Part of a small language model's weights.
Size: 8 layers, width 512, MLP 2048 GELU, vocabulary 10931, 28.8M parameters.
Architecture: LayerNorm before each block, no position embeddings, tied embeddings.
Training: a variant of Muon for these matrices, 313M tokens.
Each number is 128 + 24 x the weight over its row's rms, rounded and kept within 0 to 255. Layers, rows and columns count from 0. Numbers have three digits each. The size before them is the row's rms in percent of the matrix's.

# k: layer 2 attention key, 384x512, rms 0.0286, rows 261-285, columns 256-383
# q: layer 2 attention query, 384x512, rms 0.0286, rows 262-285, columns 256-383
k261 098:119121152135143164129119113089117139145079121086117158155141129112115127125106069125123090170113124151128120113133137137109122117117105135111136156131129120118126145070076115111155100112130173137141092127161134098143159153090091121122087117128096159114122137156133126112087122145125097155144113132098132161133163137137162171155170107137113090151100106144138159148130111131110135125169
q262 104:130122107163159104130113094130168110144130134159101151117100116121127132127153149088157144111138153114074139120141167143141158096126108131111101123164116072110140122140108099117127153137158152145161121119147104102135148165141132087149120095076110116144139076130096112149102151147143162120127125137166147150156122105108116114133136127122124085071131130127163115094120169154104093133142
k262 105:123132095105149160133108156134169128157150137144052113092103129141130102110184167140095132159126092135096151084139143099124144131132179128149117152126141140138129138110130129147174116163157130133095135127131111126088123121130096138120119096107115152095129109126100151125118142205107131100126100109143108151130105146142108172164157163140127146122144141125160110139112113135114141115108
q263 100:102102131115125087126150060166112107124120119122108117084138143101105141146132119130114116124116123132140129128199172108141115148146119103114089123126127126155163098133161141156107141127129112195134142096116115157107132177111169122109168132118104132169172108113136128121174140118115151165136103117164145091136125146126128138107132113112110151107150138110141104151087110147097103087100
k263 099:189117128123143124121143118157085106155118129157139105166112134090118131155163160126104068090139110114158121109138157137142136144163139099112127172113112131156194122099125133126107131135117160152094145091107139142094144156163150135132118138130091125122172109138110130166147115166123104115092098140133128087131127151080129145074167117119086155104186143158116116096144135105150089070129
q264 098:112129114118082088123070106099162144113122102146139131141124136093148160126122107148117139129125180149137159114146105097136161087142130157153122116124080097198087170124096136104107100114124147109152154119116138136118133148169147152092118104153089153140118152149102117151111148165137101100137114121172143109119155162148153070156121155134139133119165127100121135091120117186137145127123
k264 095:115137126094123134140138061126126116114130134138118133127119113104140129108131116101122121134156147192114131164120109146122170113154118113107136169090114133105104132111140114127130095137106134144157118132123150129114136133150140124114125108133098173139166171151122151116119136116091146129128123101128099166144177142115151125133190165081166127134200130116111104114111181161166124120126
q265 102:145113111118096102134128143126135175086171170158155113105169127153118168097148182158131108150143107122129105120158146086144148143086164126161119135130099128125126135111134146115073111135146129156165176181139116076179146127131147114113100096197143138093056159132124171154115126133118125114145135103154134116149094102122140093166127120152123101133095167142120098141110132095076172094135
k265 102:156108136123072153142110133128130116107109143139162136164105114132127166142093139127116077097133088148146138120118146134088143131098150122174096133133107136124120111132108124115102130170166118152128159137094136118135176178115148168116133115122102127077113173110121127122154127129137118123115139098114143159098136122106117114163126096105127105156098155130152121107150163120117144153153
q266 102:098110135111135106128149143139144117136113115152152126137062132083147095153104137150165117147141124152132121127125144128126093136135109111134174116151127127119152124128164105145129156147122151134096145125159136124128106158188084080146103106126157098134139114110135177108091164161128096136142143089127125158106121165130140164077117128122159157114137135068120071124116115098163147149112
k266 101:121142123117159101135140146157124120136118113092149184121108124113124120112147096142185112166170152149149104121132115113139119085074138111114153156109165137136135123127153093127120142148153164098114098174169111126125112087151092150133131131118136134107099123124138137146113132131133089121102130097113099139094090145083127170132120148136139145124140137115147165128138071141136149175114
q267 103:091141132113122105142142115166119101110151126127146178134143120151131136089193113099122089169107107136188146092131109134155151140181091092127180125140128107138103124112142137117124164131137104138114127122102117135097122101124144144147135122149140134099132138169166154170158136132114123132126127124142087138137141146127141102093094147141119172121123129131141149165133140133108132088141
k267 105:120139116126118096098144134132143112093104167134137111086150132085134140155162109119123085132108141128141106147148117168178117124141075116143151114146129107165128096126129145116111142146092112084154061125138116167163132150097145120110152148152128123126101120143136135125071136138146094074100153116143108135145124084134150090108117114156149177146106121119151160129161100124145112106128
q268 097:115162127154129113104136115141086081139131117123101139124104100115135124122167117112131130165116082100160117145064120152128145113136146117119137160092151150126113141152124170084130128122132093079119107115145131124097111115180181131134089102126117128130132129116169109125124122153140157114151109147119084126153136145160153096131126131106086118105124152111099140169115106089131112154152
k268 099:133158137116104121150106080136160096083110128135116098091109116145128072132157152106135142105097130098138140112124139187146075136130100105128134090117115159118120117149138136148142125103114122156142139095159147165104118106140095156142095131142143109171104092118081132166117115115157095137123115123139147140093132139151124123105109153127118134133141147156071110155142068113178097144100
q269 101:134095104069114095151162134100121120094156137085108175136125130172158119109106111113088136116087170128103143148138111083102113145146121141109122117136153124151083131106145117139129127090088124126119105105105141148133147159130101113115116128131128124106126144116081134042081119156143157103121134099143104181121096093131109136109109112154139147127153108118133160171089113184141142162137
k269 101:072126136117120117134125131172069118110163093145106171105160144141110138111090164141117175129087149102138109129107142109160150136132131114151157143164136135146086110169139132144105146109080136133108101130119129133064108153114134119126132169148083097123152160151116089153121132193132087122095126120113139100124152123144112116181133124151140153112157173118106150102124139132133138054074
q270 099:149084140086138088103127102110129152157103110137134152126109122142110133162141055132139134117101136122135079127114151105150086128155128135128126129156103115160102129128135112131117150148100139129120120165149101172144127157139118109105177160130110140122176136142141115116134141165137135094119130142133176086143105125129155137185138100113123122161131086098122101138135164160134083103174
k270 097:117110109136094089109126123102130141158135129137139092164137129081121168111110101188123130086106159109141111104119126146139142145114119141087128078139128149138123144108145111158120155119118096130142133101124143141183126165163115149139117128151168152132153120096124195104134170139148146107127144147166132146095095111148139085141183149089113110146132137063126133142134129115143112119115
q271 092:105138115156141174114140117082153075116099130137108129141137144118145127110121161136086125109148128117198148110123132155133117094089131103100122125119105116129136100121106120135086179122113186109137132116154137111114096114098125153121140113118112154145131109137117148131090169132145130152141134167138132098129119130139151097117182102158112137090121129145098123149160115109148134113125
k271 092:122098166161129092125113117095150074102122121112110124122172144140144116136087121122105142148189131128148103100091158110131127128109117108142106149083117124103117087078126109108097136155100115128070084157140128136090170097154099142124118107094141104113122088105104148103140127157142127128162083181111147081112123113134149127107170091142137114110122125168116143086112105162166157155138
q272 096:137096102153119154119085138113124144105117164141170108138105136107111067133146125111164165143139130142149147109187130134104145135113149144144121149145121122114109159113157134083204112098102135109117130113084147129113090124125128130147107113082169145141107126097129138153162124111147104136116128118134124128129115109128092156114131122119107110132139133112182099150131071135098171146142
k272 099:125110149144131118132085132134138160129116126154097176149152143104135111159122167158128148165147167102149153129113121118161125118115145101082155119127124138108139138188134133113155134142084162086086127150093164112092110090123119107099054102115153141119113174133119133117166087126122144087126117099106161112163099122119074132088107132134098103175111111117158118111089101139122141163144
q273 102:125158168109131126147078095111143122088142156098039124150128126142102136116137130118097151119096139137131127104140085091109145152178120150105121120124146140107154121144103130114155110143147109151098096166132167115119177126150172178108127109169161084131126079120148126109194145108093103110129100122107110143104142158138105130085126129152102100144111117099144139129126125131151143097120
k273 100:178099158114106112101126108158127091117112173105094147094108160109101163132126143127152148158132122098130110129163106152125112129140134120169156121132125143167153131175102092143126117182202127152110104128145106143104146125121158123099161068089157099123109126138146110118137131135075116128153167124139097108132116115089125110105117133097116122165105128114155145053130104141147175126158
q274 100:119147122081135119164141101108123151155162119098160112143119090127115163143124080081124129093147113154110125140138098125155107131131086133094164141117093151143114115111110142137088091159147167131137114145154106130114135091190117109141105134098077124107118171106157154122145114154121116066111143115119140139104141095108091160139150146166134147146134106106148126110166133156113091173119
k274 100:087155110119140093112178141127104134132107125094098099105145087118134132128122132122156121101131123096145087127085135110152109124164130139107143128095112092122102153139145132116103140129157157095174106146130134118125164147182113093126176143174100116139160178142137120122108111115118142170107144165125119157141126089140100164127128134160129146093129165127111097176138158103112093096126
q275 100:159197148144131140123092100181107135116105154140119123178125147123121111147143147102138141139118138145145149081132135139120130126130087180165123080143120114102118129132118153130131100149135154110108176152115114106165179154138110191156120162116085102111111131155103142131080084131106117133095145118111122137126135103135134119139106097092143126143119115125138129175121142138160170148108
k275 100:149146168096104086084124139131087144130161094154153153130083095095077129136116126137193148101164115112118156121131141137120152129153170125130163122148089145124141150125134160092101089123126124132126099147139140104172144133096117111120152129143173135119114140134115113146133066146136115126132119097145161104102153170152092136136107125135147144144124117141116105165124134107134153131144
q276 108:117082145156127109105144111121114165137127142135147160203113119124154143107120163099163138099135169117133100115161118126095142148091148115130133146080074099123112169085123100132135153177159077134076163115131123138121142121161107098139189112122149118114161103082143118132149147079132124158112139129117108122134091133139116141086167125118095155136113124128109105135145153128101154169158
k276 102:106195139184145115103139135151154116129125133088137162106157140086129168110093107154139110142154119121145111142104104152102122152118174117152170120115095124082091145146172164107147165139150116101094134161133119128122112099157131122163141083152117074074171096116121122135110178146137134093170133110127130149136086141140103114132169079145106120151122143100147158133127133124102114182119
q277 102:140115123144150160129107137164102163167109178129123108081131124089148118162109154142101168170089117119124093187126107134108114149117179167144122130121154131175117147113160143162114153133139103123162110148160101153194103118151129125153124150126084153136095155108112136122098162160158134104149132125129120127112124133132162123118140111122136145106122117131092162120180153156105150166096
k277 104:097143161149151146138167156130157134134110168129078138127099106145156152152131142126132107159138174184115126128166148126118147150077147134116111133101169112176111157135129118183139135132116097127147150116109131112157132174143093111120137162103112121186098115112112135132118138137103147141137146085159136097148111097111140127137147096161151098092131128103110145156126159126130159136110
q278 097:089156134147144145126122119100088151125119113119093135099122139130159154125117139133133134123126111123116162121115129122109162113162136115161134101150154115159191107123121089108180124078129151109174111103122097115197142122106104108127117122133122143151164144121131098126117104088113100165128116117100148105118149153124114127066151114112131121090110103126120084168123143157133145054128
k278 099:115164119110128123154122104133092151130113126143109158138143138128141120129168163104133096163156132140091083122114147143132123140172140136120108051129132122120150100145119108131190137126109159082137135142114148167099164101124129128139101117087091128161168117098136107120124116106101122142140113115118163082159112155095148137070124111102070126143089104123105117120152156111118136106102
q279 108:133147103116166121144123142153142118123120112118158178139126122104147110103105103133139120105162114151074137113152138157124139118142130071131141156136147103177115119139123092153127099133115152131169101106080142088147130108104149123138130163138068135131121160117122112137127119161140093165162158137142150092121131138151108153123106124125118119161121150133137164123124170133126083168149
k279 099:130139133104179115135101118155180150123135125153108117136138126159133096109145133121154092138144100111103140148121125147167111160122098113119103142110101128147102098105095103115057132143105143138175093117133141080138110152140130130118115175139115146129130110146133126149100147151155094144171155165111143174173092087122103128150133148114108093115128158102172133164159179104067125098138
q280 094:175150146086139098127111146076124078161181130134121114138139128104133153141124131135137117111147112111139162150118116107106134109141129127108152126112138101129106120103137136117144092114081120132132125122132094160126138127126141128133142114104126116106122139127138158156150130143115088101095127118143119155133144202137100102097120151087143138119119119112114118143149145130132123077165
k280 096:108110130130116135110116132125150095162136166151128142119130129127135180114134166143127124117136139091137154117116138111137121152153101092160140099148130088130107141119159174149128139133118132096126135098138131177137108108138172137085117100145139111114220142112156095161154187108108147121142197125132127158105134170129094105132126097134135132159124158094169111145156156112091112110153
q281 100:147107117117127121143152128075127133087122128142115141150133134128119122114107140130104102163186118178115102142110146151090108117115150120110153093125125128097157140124119105162138109137149099124159109167133138134108138107116108122136147084093132096131145126131128111136106133135107178174138119117115152105130138123101117133112110103111149122113137170098097131116087108164163145144097
k281 099:091131153100106137146102118116106114173128176125118125116125162113140068155136157139157097173137123195136100123099171153111118136155131160144125130123159092128188133150155105138151134113156099084148139142130148180115133119121146112139125131085116122121141120180165097105123141179076116114116100095101189142142138078149155130131092123067151126106124114144116138095148088170111129117144
q282 100:114140127119115150106137131156151175119187147101156104144156113115159106111108156136138168108150128135130176141130138156175104099104128137067135138098152140130123143136150084114155129126137122060127119109111135173149117118128119124113123110129104138150149173155109151136132113087133129167140110146157159123064149134098137104136158120095154092119131159115113135118165161075098131103139
k282 098:116132139130184099101148153171140141151123160103140163143150156086173139120123121134157137121163103110108128181082164161153143136090133145146170111163128103100143147112125086120166159116105162093140163110137112114107107094098098117160132096156114095140122123145146132135108092115140127120165127135079120136097130152157170113130152118158132100107144110140104123138135128083151156156133
q283 098:144130135148181148143148091123146109153143148145104116125095122105146158146139170137181151120138117086119141125119120125140116137155084112137129113146120158119114168146122141113174117195159132115150139097152145128103122148114117153130151131111135120118125097091156154139122126120066150123100135136129124112155116156096120108115130103092119155097116117089146155120112141077120096166128
k283 100:171135107156103160102107130091141101175100122128104109101123142113131145138147118126175159138104114158148173107126105080152157153142104104116145155119131106122137153152082170142158105158098124100148070094131127143104097110107098166161143161109146156124154142135130153175132136141085125120129128142177133139109066110118152097123120119104059122121158121130129148141136118112119077088126
q284 093:116141101122145161104133125094178083142104130097118095128132129147099094124118163115156100148091137107126159140133137096152096090078090140092137126112133153093133138150124145157107193116103112148144144128140118109114180115119079152158092122097099141100080130120160149159108103083125128143106132132147139090111132101120127129172116157108152093146166103139153145137121131182138171090125
k284 095:117132159099134150150071131144159118083133124141125157084111112157091130074110123157141153118145152114157136182125108124087080124152093109154144125105129115103139136127172131179148166139105130114119094133131121132131128116070122100137179113176151103080105154141156119160125117102130130137111095105104108140154120171134118139126126135151138109145142131169138125135146127117128098044178
q285 101:119136153107117100070113124115138136157116061137129165143174165148103152153132132133093154108132100115132134141132115112151163138096122163156112142133132127100110153108138144132114153047121140158106160109136105100115143140170140090144123137146090156119101123153149155103162157118147159105130164138144176159079106150125106082104097099131141107096114108111161123161131159116120098127122
k285 098:103118143084124142140166153120177129076110091138149097136128154131135123075164112148096128135148126096150100147144140130108127133137138108124080141106106156147143151105108132176137120110100136097129089113124097141158142138117142170098137117134112110115103097121131159134135162138156111113125131120117094078111132173120085113128111093119149141133140085127138133098136127124146142112097